config.yaml
num_attention_heads: 7
bias: "all"
parallel_block: false
learning_rate: 0.00178
warmup_steps: 200
final_lr_fraction: 0.03
doc_mask: false
Each number is 128 + 24 x the weight over its row's rms, rounded and kept within 0 to 255. Layers, rows and columns count from 0. Numbers have three digits each. The size before them is the row's rms in percent of the matrix's.

# v: layer 9 attention value, 448x224, rms 0.0397, rows 23-50, columns 112-223
# o: layer 9 attention output (transposed), 448x224, rms 0.0471, rows 23-50, columns 112-223
v23 097:139122173137120122153144081126116189160090075099145106130157138125112132110095138131157138084169128082101103113144124161128148125152114134108110117129108162081125144090152140085155161097113140115083133143138141153077180126105089129121161141119082126134131123116121139147141088118085081137080156108104144080070136108115156110113105150124
o23 097:122126098087150125123139171131150096084098133139099149131123145121131100121121091123106161089090111102130106130111137112123128118109167140125147151138127173097086138137144126169070110094105108115128067096106138158146155131119125088104106104113147130147111128125115135130115138109151073110099115113108117121122151068136121111092149118148
v24 095:160094123069112154115123112141144120130150120128120153096136123102126096161122158115079146131151123155143127171114120100131134126152190104121142140111142151096104084119108130161137123103134144102092119144164121126090108160153139167120124119158055133167107137139113132157129132140135116143111155110143124133097127112138082134152152110133
o24 091:111128119143117125117119136162169096144145139115093127179110131137148128114148147134108162101101155139126133089112110147180133141101089139134103145134166097142083148133138152122116128077150114122148154185143176127122139114109141109167117145105151140133175098100145139099141131105124135101093120122098120164123131119150144117079113093083
v25 107:142142100199109143097149193117149164129137158149116114146100099145122104118160152142118134058113104137138189116116122136075104138142066179176117147146119177161116138177110133136119130156101155111114122102131118121106144061115160117119119147135188105131170132111135160143122150116139129095140131143142129091132155086110128117112134117102
o25 097:144161139124143094111117069137113140144072136153151103105131129108192149125141087124158111134088137120090118177112104172107108068144135095177133100138122109134108143101147119132146118111091125127126108113138109139154122144121104152112139153082121101129105104152098094128126127162115116112122143135068132140093126127178123119150120106143
v26 100:165088167083162164120161153141139128123143129128103119144135124135177135108115098130118121117130108126129102105142146125126065112132155141148120138115116132133107154096161164117120096116130145078134134144106157157134106114129163116155106115125131140130157144129109073109162057094105094125147127113159166143167152149124110127155126139082
o26 098:099133153133096141133129120163127144114042082111144129139131145123102132155124117149121105102119130153103136120121135094123204123139119083129101158150141133129177128126100172124083124136141148155130165142165120102108121160164075092125088138127161119062135107152115134149140131092187164151098093129142127088093110115128112141127113148144
v27 111:126158145125132155085167124161121138112108110135101142124088125158104142100115146093127136125098156147173119088094146101136123132142093128182165127104112161125108125118119155135170134116091101117114086142181102104094153153139139142141096107137143082156105110185119172146122128132164145096114133145162082138144148131117135107089167127117
o27 103:133103143144110112113143095096140102136139128117126117138131108157166090119157119123162121132085122129149113139124105126102155132135072143140116164152115153142125162108142135104135125148127116114126123150106153128107100103168138161126142205144130103144132109089105103106142092122117139132162147146105116119104164103145113142143099155122
v28 101:120144122113143104122095083147161152123123130154099150128132114105147093135101103146143110190148131137121123087118156155128109151061113145127149100124157121139111133118083099154091129139101123108140128136110106172108129150137113134127124178139130120083119141102113079129108127076117070122124122115117107143112139101122151122100119131178
o28 104:152120086111157150115133146112110084137160124117088142162148165145161066140138142116116140109164128118158128086088100112129147124183098145120148154142188131174135132151132112125126112164143095165150117149121126113115161123111117090131105144122107145095121157138173159134149142147170120153124116126138164137108116131136103136124116123105
v29 101:138080120078146124104137147158117161099118103150092130151158106101111091131136145127110109100117181114143133151160111112132175146154125125148112104088147102170151149078162110142104141106162121139101129129133110136124147137173144169151141161117148150130079102132076156114104113128115128151158112136141134134111145108112142109136128100124
o29 096:140128118186125106109132095157140101135149131107126138123085148163188151163136126140107140143146123121160129149110105122151110109106122179140099116092173135120143113123129099149128124164130179048114149140094165113115128091143110066103092096134148122102106132120134117129167191098134105099106154143127145133116122137082077182138090116133
v30 107:151120134127171119174108120125108130153082122114164146166146138081127118127141147091132112140120099111071172131152135112106080126121109173146118126122120126121127077129131128105160117090091131100128100100086119087140102114142135135143154108123098160151159164114149101137157139123117112125154165132137149131134124112116113129127078138156
o30 101:107106132105121090086114156122107117151157094143153127098129093133141119092145085118153132074111146139145117105118132103153152095162136136079126132108095121116127090139131156124084133109139152119121121143149124138119140121076130121093104141093154125136118151099168091123118156093100114098087111142129109100102138146153137132150132099166
v31 104:109132153112088147135140110085083131090058131117122137138141112147109157153108126150140136105097152105123102131160128160113119137130125156166118132160204155146102111108179123119105124122125158126152162088140117171148148098104123099159117157117135168124096111141130095098130108134148124111152099152145119133146140148166111100135183153100
o31 102:106153135120108136109168103085121087144175150157125123186103132133151105095134108125104117110143120130133164162077121132119154089142136113121110139092112119123183164141130122127117138159128138109134174136102135110121102130159130176116114129151123101101162155133141118176138116109147088125098118084153117137122131114089127121170096059143
v32 116:152104137158169146161119148097102185170108124129120138118153125089100129132132124121124098132099123079128106126180176094162124166136122100135161108157151156136170130089153126104140171098140131086116156111158164140140136127148134119108162128065055125109141101125085125121139115133123110114156158115110115131117118149116182163116095129128
o32 105:129107190079138131094127139118141102145136181118114138123148147177142090128113149159153088120157108156164171156063089163136087101136122137131120161130116106150121125174133152135113113109155130122142103157104125123118120116105079106144137143136139135121120114146158136149119119104143153101065145138104143134096078135108109118116161103109
v33 102:168072128153131106145172088144091166151124108090128132110137128136113135152090147095146141091171147114098114098136164149163101156089142087130135135144093158116107131107120125084158150098139121117103137107138137108183135107160119144094170124163146134121159131128135167099156140160146161129108122187129135108163131088156130117102098137124
o33 096:116089110125100133100151163139122144116114080095156123118138133119150148090136122167168152125134117164166134185174140098159101165161124155096178122097128140175108160125166117126133159132158129152129105118113137147096107107138138118163126091130094131117107121146121133144120078154158103161098124106105122105150119120108137141123092117129
v34 102:116131110130154114118114105136106117143111121147127138183119129093164127126114169114099145132115168139137115185118126094070128143096123144118118134100128092141106137129122094140120144093141137123093118110124092146141122092158089101186139157143111124149108146137136166120157104125119088148117150128113185124110135123170108087181062106138
o34 100:104119128151111132131132160128158143122145095132133112139109134115139085107134170181122145123131126105126118101144138168126131146150157137101123114151105115123097150176107140150128136160108121149162129116139185128116170110088138119127120114111103158104156163160172089138170110093093108124162123108114119136095120118140112128070166133146
v35 102:153153107109099160147121137130116145115128119085103166137110126125132127145124152092101157108114100157097113175149111179082107112110092136108162127184105097053140102123134133119118137153089127148126076148101084162098164130094139091103099111088172152132115136121104137103108149157139117142150129099140132084115132117136138140141126111162
o35 100:114101096148117128144138139103121117139100147116125110113081119122120161155150132124135137101149149138159128116088140155133131141145169158108128152116075082168135165158088091140143102149126147117143086137121129147088135126153139130141106162114118124097106193135151128123081135142120132122151159151162130130137133111177109134114137132098
v36 101:133110116092125128108112134121161140133090139129127102162100117127169119140141119123136118111105085147124123152151159149143150120089134121164108122116115126126174119148136138118117159141123144114163097080090128126135110123099144123088128094117123158160119089128154131103103152151139130148118165129128123166128126148128137074118124168103
o36 100:100175115118146133138161106129100125118162154118179148099151110073126156128145106109166151146157172112146125119134130103140139116176144126099152143092094132148122097127094102132155108134153124125159163151120113140096140154117072112182125129128150095144137117129158149164091095090146159152168125126118114100142123125128181153114140145160
v37 104:126130152133120127142147146114127146171127098119128132127143092135119132119155101150163077155144132102126129140053137139132150114140151127146130128147175146079155151131099117116169087084141148145123102121174130118127140112146088168144128140145145063126110152149107114129095198095124130119134144106174139085119161118091166105164142184128
o37 102:149083114113115120124099107144121120130144109098121141108120127152149128110136147109116174117133152117146141152162158101075135124159095148105136128134127096175126122058152150102130157130113173148153126115111166143114108099118104107114155117141142136142111126149120144164141082142158072107124111103088110186145111104173104121152108126173
v38 104:108149157173137168159145128121110147134112069124117134108131110139120177142116122156150112123147118113112104097166112177103106136118147111098129105162161103114170143133112120099117189106116162123127121130126150087132082116149130104112139153093178094142136186144070159139122113203104097169113100109132096103124077152129125133133117131122
o38 095:125083117098131183118126163107142136160113164094154115154127137084119118105141154087150125126138122110177143182149157095128091124120137148149098087130098098124123079129149101130130111163140111128134160095142138161158136123140161131122213173126118152136138105140170160135113135120161150134148106134143154154144148134151128124108143130091
v39 104:146120105174153180173106156120125153110121116065146105133170102140132145125133124116128123117091134140138137158118142077110133116123158138083126123166117173155118137121170146076148098092148135116120134123193159136165129133106121119127111142122106117110142100120110205128116083103164163114122116106128130095105093114081129117125129180106
o39 104:184127142089112159073144118119130139094137110124165124119131184161102156102150137122133146136174134136135131142118115134136127127136144116155138118108138139087142110114134163138124151132149147126125059084162140086115120104175119177167110133121144128175081126135145108201109148106089138159122116141146116138092149098138115159120095111178
v40 105:159152127115139144134109090088136145115108149130062145047162111082111143119083163105131176129092127151155133128108152107110122151130091131100148103179134087104135130106119191148135130130087122114134128105127125166099073137141132145113150112078143143119173136127101134134166143130082140122105123114143164141123144124117122095105115117125
o40 103:143122141149133114087105111107128126126088121119105106134132132120107112196143040118159086117106121114130129099163135124130133114178152153177113137152083135162132104139127106118134129131166134127107101124098140099140186162136135119147107143120162160105095137123123097131104140127116116115127169129122120122122119132142143147159134116105
v41 104:119126154121153130115131098126138112159135108176100121117132166160128138166162170140142164133124119122111134092072119145121103103103107179141103160151146135118204130126189141129126043137150164126128124123103126124127103142114125106155088111109128124144146107106107122136117118168138151175132135115138106130105146147120133089111111105105
o41 098:140132145109115185123129150111108130151141100143152135090077129148123148136121110124126109169120110114134159196144193154115153074125159120093152118133167116140127137149106111079136161138114113095165135104160096143134153118154143158122122129104124119129150097130154150151087115108116149082138118153143139094121121112138131115126106149143
v42 103:131111133090096141097120148108145126175097115140116145148151109120124153122165118130099146102135157141113118119114132129112136120142170135138126066128157115132122127128164075168094139131176129094068134160134147141113110120146142120100118088080131144122118122111187125113151100132116140120105108085142169144144099111160156124097125112137
o42 099:136151142127126100167181133137109153120113116134080141161108143101125132135109123157110111154146112128103106106118111171101130089148114107168086140120141131130130136121117124114137089120133150071141149132177103125128173129119111085159111092166088092112170136155127142155097114062126099129119124145159144129144148150115113097151135081138
v43 095:137173137092123126137125142129174108183086148131152132138117127119146128152099091106085133129119112158108125121127117112109131150148091179132165127130148137128122110109147159175154138103144123151105114123120145090158162141093147159129100110118129106113149123107156107122113120165126125102123084050127185117096182122111134137096107099142
o43 095:143125120116129113096118126088083187129089173156142128123177106080133136133161120153096131136150111169110107111117129115088172092123116132118110142161130170138127125144143114142122118138103107144096139151146131140126127154117101134114125137119118113138111114126102145148110128084082156123120202121077082148150112102129132104115137133139
v44 097:147113095129135102127144133139187110139128136149156130159133130149107140148128129168144149130122117147162126194107133170121122138124114115132123125127132104122121095111133070130105114131115134132086127128094120162165156146156174108103107157170127116097166090129118110116134101100114112157110098117102151192122157145099109134132105077142
o44 093:132183094143107141116117190074088118106114122130092156128127103119139159106111130159085127089151130099106099122129107135145144137117126160130103139137165087133144161151098161127110143148152084166134187132128158104109159116123101119122077077143140115152114107151143095142136153091140104101115153118115156125098112126142159100142171129123
v45 095:109102128121139088108079109135084085126172113118125136144125143136138101141113080090163128134149110153121167097157162115148101120117147165132162135146113137114128136128141106127164111130109103142156098114180148127149144138114078119143152166119147137114115161179090132155126174109157145117164127120109114175124132120121130165163132111099
o45 095:102138126120140120120144107141138116127136141114149134101114102104171115119142148181120082076139128159154087130094101157112128133140108132118169111155181113147114112121150163095108180145112121111138124113129110140172143131141162116131169113120117091115120118094128106121147134141127139117128118117115107112163100072131115132109137184154
v46 102:150121107150126131112159135144088132109097158119136090108078118137118140155129150106152143115101137120147093140153118138119135107139129078140149149128096126124091122143110139117095168156120110116153101096142135129134141140108104113120178152099094123091091112133115173106124135145137185107118130103132091096116160101152111101102152163133
o46 097:101128131100140153109112135121127104131128142122125139103112162132103131095137152109127120109104107139134083137137094133158123117143156168113098134129106103104176132143144069118124118130088125092132094129097115128134124172185151165112146162144157127140098107104104132132087106075112130164156087113118087109153093143133146143123134115099
v47 106:121120089156121119111147171097178115097135132135163145125118097176152128146139124125150138162127123141153140174101095108144092137130085154076058169093144143139106128112161134129114102131139131095145102145177149105155164135145108170135109156205131094153134137107130111126134132124151119071121149148068105131116126131149126150131110151166
o47 100:149149127109177143148129140184143143157144139117063089113130168147156129100130160149096125109150112119116135118153090158137142103151142112140146128099158109104134144136110140179138138143120089156096101114117165132111109078085114165136188108130144127098070134102153115151144095170091129115149161124138129132166145162157110101144138169135
v48 102:144142137114156126106148149158129162099129122153156142141161073123131124120131135137151137155133125091138111112152108113104145122125157109078101139159124164129148115143111094128131116105105106131144145103142140154152141085139178132114096155118132125151135094133133137141093129138149103120116109091156158142175113109169133156140143155132
o48 100:172125127125107111127088108114129098098156178095119137109120122128109100105103121153164121098133157127114119129141125126131126131147120127122141124127082105116106118103128179119178148132154079125102145110094107152168143118130120078124148114079131115115117162122123121148127128173121090128130145144168123142114127121135139083122151133123
v49 099:118112138154128102118196171076102130100136091129105126139100188156128176121126116128107126122143178143122109119115157094158160128093125140100141116133107112137141107129117122142096139113159109150109092162120089148129153118105159077096128148126129144123120143118101139136119189146111149157138132108148146122115144108116147131152147148145
o49 094:096141120169120136178108090166190140135158112119090151110116163127078124103114164217130128133116136151145142114121115144135098153147122148095095173160138117159137153133137134152154136135122100133122144120120098119125128126188124195148111049126120129143129130176109122139102163096140131160107094131120154163144115159181157120127121102139
v50 110:129109092121164147137117103135096126091141158143112126106142124146144119127137121088129125147099097176146155112173120138104133164120122156178151165147121126097130128087129120136114132117107163096129133112143090117052113119098113143157098097114128117144143152136131085114134144106140194111165127088139125170139117105111152153146125083136
o50 101:096097077135092116088163099087145112162119138095158153157121185146140165128103157125107109093096114120107168109117105135141163111120100140131142124083165099142137097163122134086184129118140137112153093136124120139125114148123112125123110139138139152141124167114152082161129114096124160137096115123143114120115122111156104108067105170088